Each number is 500 + 40 x the weight over the matrix's rms, rounded and kept within 0 to 999. Layers, rows and columns count from 0. Numbers have three digits each.

# gate: layer 9 MLP gate, 512x160, rms 0.0839, rows 4-29, columns 0-79
# up: layer 9 MLP up, 512x160, rms 0.0804, rows 4-28, columns 0-79
# down: layer 9 MLP down (transposed), 512x160, rms 0.0855, rows 4-28, columns 0-79
gate4:482541476452482476588582464474427520539537484499509483443525534555470488468528492557426523487495462514540484501477563486430484491464532463543530496528476513441517497520412430516479468527500556550515497510538458451570461507569451487523503469
up4:454498492504521543534533542474512485497562514522525533538514424440497553596485538489502544574508471496542481527456538500502565445520430555440458547504484495441449523535501508532491566553498548514484476478486459557495497462465520529486486523
down4:502481571501529431524510440532484524471465529512476473373480576505580486473523428552582471526525557567480513559499483479459400549439502518543514600408480542530451500466523486452547481419520503505476476526532440484520551490529500565472534508
gate5:493488549485532458489464545459446439398492453408477528492526491488505528518476490522481519556457544466535476557555489464447530480498478433422482524460522519492586558538565430502543477567522465492459542415532579533503496445540471499507479507
up5:517538485521467510520527429584557515430542557495519509514464550438551467460506512492511496521591406494431446498501531536491453504532502454522474504490477519504428434461487464467525516485548574502459466579567485516555497469519542535469476485
down5:588463481471463575487475498451509515523454433459551473483506538508468522455505556404455503536527457518528423501509531489505483476405507508511585482441493543606455484521519546537502491533464522513542546531453584530484539478499466531633435539
gate6:573510553505465462490525504464487508516484446482512426487452516487510534469478467510551416502494558534510408498554541494471504555490597434489487472457493477580520467487517588494527462399540533497538495503444503474519497507490492501497458575
up6:445419536498441546519487495465496517575508505479525468444506517500525565477469501521534507555457464454469470446584555513489531495505477406523567500495480503429509547585512564560500482468529506500504559411501474542526422477482479532546493473
down6:453490457488539529452458488582509561478513586477516488504475432547521503523471518497454526623469466544454517538481552479472543508487512467551499508445561485558502471554463513556385506502503510444530454466486419538475464561504479536478514476
gate7:488449544467529458477573469468551529462550436420550538501486480553502437512448446514484566511497550517516515453472519460445426518555515441453471583549509533441516563520407518504485437476419501443474530485451490578559536508497498440489476601
up7:526550525486515532448506550476466476552486475541484468485497514498566462505614513540525488523484572504528530521571500527540463552588480550423521539554503590539385572474499464525503523486511511492528514416470554498487477467535515549546541390
down7:486531493426528511493530471534548595498445503471480544519559464448532493546529490491441501476457484546548515561474509482568515498538562431521488461447462511495552502506444559481497552442506516550476545557493478554511523509457517513530476511
gate8:513447516531502584474501461592527576498513489562512519478445471523486517559549537540481474548516407529540476490484514411504538514523525457496469570514514512526504466488460452490445463525509439475580514464417438516487465517503504535496508502
up8:521503523462484529476469461534451493489522451579489614483482510475464433509513491590421483484513471451516518531479479536452457461451546536518475501491528479461513480533516561472458504538478486503455494476460465480468538481467441527485549443
down8:489530524522538508517530501472472552498415499483531528445499495492501531440491511495547519486541510546449522517533469480522519527493536487469436492470552539559484547522543531445499401503495515494514487557568571518497466528566519492445492567
gate9:476397519506475504549477510470461525523507521422518495448479505521495531420620483579614505517459576524531454500480500476466486540523491496501445504508467456559511516450503510548470440484438460457504554544510503528590521524533481476475450500
up9:462524602471538510468467546497475463440533512457529535484491493531525481565493477496593543458464582476502501477498550469542482504545550532514437515456544504482558552491490400551481408505514514458459377511444448505465462528491454544515507498
down9:484546532475514523540495532386475490543460517481593474507553515448569508505571478495481504569492558560509462579497504482525561485530463467547527565516541475414491487478502468500456555456462461476526500491449480429445413460521551459439450533
gate10:510417439509464537561526512502465494501521467498579491495440500543507464530481475428575522557547454554513497477503478435391496520503559484489460481491492500421534485478447561502530444471477550496440479502466496469555587484494469481508539466
up10:496539547535506484551430545550514445529488506510404516490492469435471513495488528525478514426500523382502547497436581511575541534520556456472585511489502463536491417523462482449498550480503415554493593464503507508517506453428437472499493622
down10:519505503501515475539519437440536501441463463509495471503499430468501517505517464513528456523483518504528514481523486452393492477448526486459423447482476520503534527472462590492564447509455552492518477558508557529587517502535469511602497542
gate11:572501447458544534538563536526512486476514464460527470505455408463533481494491478512504451553523461512603517500493517561489455567598458484485433484548437496539512500540497452505488440560487509517515550544530434536526520532578508538484460562
up11:554576529530506517423542490550526450491495512554500544578590495533521440454437553521493365495526518485486535514473519534468398547498477530539445534494523485480511478535531597510472475511498486439492479440569478455473476469545487551477552557
down11:417470566517543458483529554487507555571515486470544507522500534489517560477493431560569491451494559491501488562490458526545493549494458495490535612500521525479504476510537515414558509462494518492500466480450528577481509555491524485553512525
gate12:537475499436582534481479512480478509486436512443495467486522538460511550559524446472562475459527499483520446552537418575483447525435505511500454474473534488507514531452459442459494613514497531559471502493512419451468542468453470548521445516
up12:507524481521401553552436546422479514533462551548465491534497555479543556550570425532487564509476448452511520468492559524543498489463480476483472524532480505475525505416532483526435502401480515555472491505556477429573461420536525494486517411
down12:487555478507513524466520466554548508542556561511453445501501513545482527434519501484517431539511500514499452516450528482448478473476459532500488534513563550553451562507464483514557465504458525506477513517460495454478499587502530590534518558
gate13:518401436470531380512483485476538561468503471530476537452483530488509481521504440537508463493492507504498504465514544485475495528540551503496479500492507530506534509502485515507547484525539624464465547466456579539500486597503523517462560547
up13:446478482513507511589494464514467472553445479565498436551544455460534474550658489480496451476494517481469439488549503491474554530476467474457543524520427504537479427394490470439529447499601519551446532593554494534500506546420518531452460504
down13:513429448443498563550491554493513442454512517469454555490527505537491435528541416588534541466495494474532495468519439494520524492450471546522523519513454461528566466471508554494445465554492526568465477592542485512472569578525477586634540526
gate14:500473465382450488507571583507537442483560520527602512465430497530478546492506472500449531480499508525458505454464508571510495496512599466454489537569483425479497473565522467545454503496502479503472491442449489491447505476498523470507521494
up14:506525469458570552498527523489531486469434488512478550477519488470498542492418463591436531528460479455454512507593499506508427523392540489553464487508505458485441500438535554486541476528519482451454504539543473459471497456431520462464449490
down14:484469534473510489511474477505441547542502458506490448557498429520504542456462463530515443491527440414435546483462511527534539520494441446476516497468505516558535504516518456466529558468468433519481568542458546522458471596521492468461500484
gate15:596458457507533506500518518462539527493544504472492441509563491531542501447487489510501481528440518526411439563483483511429459524560448538493464504527494556495558435512534536477479505478490483489548547506538453466447583418557521477560470515
up15:482493477506464435511482445493547543447565549582481498564480509498446455482454444487506463493455506487471456517501502505549560529473534579478464447441489582431465423496497550558589505519500436477505531526547430486455464480554550501453525541
down15:503496592504513550514512519544584503519475504511498483495445525494511490549526485459469535538489437499494489526528533519448517520505594503524476544579488461532463516519568588512531515521618449486441498533474474464528469557453483518479474531
gate16:592527456465456402500520500427515511485485553509575473454433476510510482513492484464530465553525523496461478491469519461449460477466561491501490432468501551502515436491460401583534540462502480533477534503496459526532531557528428530543500494
up16:481535525465492491546516500534430487543504490564462533556417547522525528443541483530504504534452503475569499439491502393519506557564407485488523507425494492475485540486490569494511473537439480485443477538497492550481451487494466498540557451
down16:547441440438538477482528520495520433516484495402500426514529534526471520461433498486464512464565507510521509471481507476516523563481520525485500440494519456506453552507505518480608522525498491518487471550550502507482529513473530507514524462
gate17:475450560518493503495530485480508496467525532534492549480438425600494459475425458523479572515450548529516410435422482499504553549511489520481522474443511516470472443496443561535465461491534439543463542554516549543477477478459451486519577563
up17:547545536422532500485466538612492575592526432480551578431465538443485510501465522490512526419568500445512530469452476499479483498495484448482432515476568558486527514526540538492462575468499495490533516517496518564522497536545475502520474475
down17:466434436462417504558507536512458483483526534504461476524464532449468520505548531487553528502467504435560540532483572481513490502492481489504419480520429418475520533499445522526427474435494561420456399511469498510551577503557405473540432545
gate18:496517539491513518519454538490538544540593465475517458517557500492533494447490502472495438469438546527523521478504490541546535482498509485523455503485529451538499474506415529533572485516509477474582535476416551453461487527472501508478529464
up18:524467490515504425546487505430414457503473496558502580512484503548474483538472521523513509461538428467498455510456501522478504576533510538487518521489503486509501451479493552462519499508496442567487527478559571438514556482536499568528514477
down18:512499519494519501452454575483469509497506500474445488453492434458515477537543468492509514469448506525550446469468516511555479393451527463512470511490514554512569536518523530523512491464467495611462503519476485457405462554547434479586481538
gate19:552492508533481411535505619547598482580458431500440469563562547433494470451522504478584490527549588459542504474535556487500513687491494489479469483421538529505435452456453579480544520506516468499544434507452516505480500457546514506522514474
up19:527494501550525506437463493455473538562542548494475479572427524547500525603583498508477480533489461471551534479472530444464440461452448501467552554506456551513516418505472476475488500470556485507476430508532483492519471582523526497450469525
down19:508455490486501478448515453519473500495445531519485471553541367498469479556505518494528462525474511544483451457513540540461535495511520522448469499543474491478531482520453475546575527558483530537478498475479510531506494542556560507520521454
gate20:510502529462434543477550454579555543442646458455510504489463503500539454531454495484552530529522533526565522446525543484410440503471598463510468425530559455588602472437456499431497430492541511483497488578519450536448543446529505501480505488
up20:510543524474499475527517486422500495454536442536524406540496464528502515499487537499473467530474540510456520486501523468543545498445536504447467532491492470535468449476545481495536511466470508531536468527550590510501553530544469538529492549
down20:536501480524499539478529510500472536461525526429488440462490575565560559457557438513497463460538458542492524525541503531513501541484568502558541497451508506530537510473478502465518467453464507436506556592482490526462476482512542521444510577
gate21:495516496484455476528511529503475544560536509508474470448443533496503597582529546545542427478485528526492557492557507474486414500503514497508507494467504525565514501580549455625518522519594567452507435449515460475558422506512476573551551479
up21:601442520499539400518495573560533470505465505518452528502504494423518429508581540492493524458556412565521515421496437463487529500497521553502458508515438533487497440471499507481515562556476478523502471494533431493489451502450515494472554560
down21:505422528526443470477482481486475526526533506487523489446520573494377494497478521527501524599526561467594406528495444404426492506528505460465503501483521449547477501493533531487481538515550561555462557476460559547548448516533502516571498520
gate22:556560553437495486472554545498520475494539412523546546511550485505465457546558433447451454511435550508502420518440493500591536523509471568528488443427516515511460540552501518503476461474479529527512514458514473461502505467551405470543534498
up22:502514488464532526577482433535551497477517485486511493487543474460489499420486513520531513539567524496412551470481443547515556488506481559504463553546505529475555546512540517560509454545462479528495454449444507497501551450508443530552415495
down22:442453470533504474448576501486546444474483534524445512551461460494507520467451556495542495528481483549473516501464490460415461538435519530554470500513494484411447466576506550531454490497495544551528445471524423455550556536577463486440466490
gate23:450506472515409464463534524479497534551578456522467518487524440534534466536535440470504565516506470513552415483466442546489498516489511462502487529531474504554524500507530546478502435485487549596554554456469460537471389483503510458477522510
up23:525464491506582592556497541525536466571468498532516477455508404547483487467581523512510492442483497496534516465474468490495443455507496486499553429540434463617510494482436495577505498462489532433539514492469481546456462545556501559520517496
down23:507523506528472442481446463378524528495533545519487461540445515454409580506474539505517468494470450531567443482523497496467560505468534472498464556542512527540392470520516513551458529545499489524519474526485490500557559444536502457510512464
gate24:540364427476480525493573488514536511497527512465501509494441472505506542466582499464493468521484482562475482605480479556449503469507403524482522498565452484450561505491520423459429480514488556482558543521465473505512478488576474536509559510
up24:421507536518417396494574483500537466509454509445555500480497493562523443570468570423548453504526453453475507531589510523490501489434480486515586534558521496438466459536452547465484506441543453468469448519452508522475513505537461459506494515
down24:451479527465455508516491565537540539560479476514532567517620557472474531516458469565537414562542490500503504535495480494549487544534453544468487526425445457512552454501463504503469508505485505504471560528506479484509519528472499478401494489
gate25:536545549485545522569523569425575462512508633498600489555520476503492486586490483554576441451476526492570459455481510510536502420484523491484521560490526519446508466359483453517485548514526534464527460509539470511487494463503489517509453542
up25:545479516425558535491556501552438450480558538554480495458475587494528476562445510496463535538509428537556523469553494427498483486495449469555575437476455484539472579536515440500535559466578486566511508551518563539384469498416506528475498503
down25:514584499507558503508536437512577503503460530541526518505555491499511485522476478516419550490484410543443526427501527459545473512505527417490377432562513511502432507575498506460395586547531462562463544518460562504526475598501511465554502460
gate26:423525474457451548468578472457486478537513505544531514472503508525522513486474434415515475542435523596510466449451533499423562525422457508430508453493448485512513410501467561519431517490452534539528545472510547553529457486525530476578509444
up26:520453520511384468501476522481471488417519504486463476516460502477492607539523524490482496505481552411510603515557500485530521600462525578456458482463544470490521550463531529444524522437603481465475482490457509478511493467486408478513497515
down26:503478497562539484471506530581524499497510502494451468513514435517507519476510535426423551459505558391472496490377451532330448487557540507606453497499524514465545476505458438548529478457487524537557449466434600485489496515556451461533535490
gate27:510492496421564561528480511562512563594496524473434584532495470464542491485490501489528484494494502493482551497459535479488456458489480506456476499492510496578497447472502450482474564529484513486578515485469461546495440481567552536483511492
up27:458477539521525449405519474562544510444554461470507472470497496508458460450471486486517476529577424467529392477505527580557529439573541482480464481556462505527543496469522421540539530474512510497516524511544540549547543465541511482549493561
down27:538535473522488513551452481523490445543499530475386508521489544490571526502557478508512524528505502455522584457474512500528498517549453468463582511449499482534516498486460543520486511496512475542507472484496477490490459456466529541453427423
gate28:444549555493517419545494453542515551517526472466548533484488449470487614494473485502476530460511609582510427485530520482476538533472494480534423523500468518489519424521416490547505464540517536505522537472495533573599467505483543432473522447
up28:493497513506504474525573497558565495407529531562489547387489482503435495491486509516458465537442502503524521521531478540532511573482497541498460458513488460534518485554457518494571535528465559485518505508501449545478581445533508378542470521
down28:466566554511450455484552507594528392483475466477465521422490536496492482526551565567451521542474545487564487496502469500514497577435498506526488454454552546438484523579426502513467485519497516513539545492488506471459432485469534473406450609
gate29:533489501475432440457494518523522498482530520518537500489544545529495543580503542536523596440466491504438512436468528457503468566533476487460450547455482492547549471535430545501430486498511565492415460497475461487468497503564494510488535510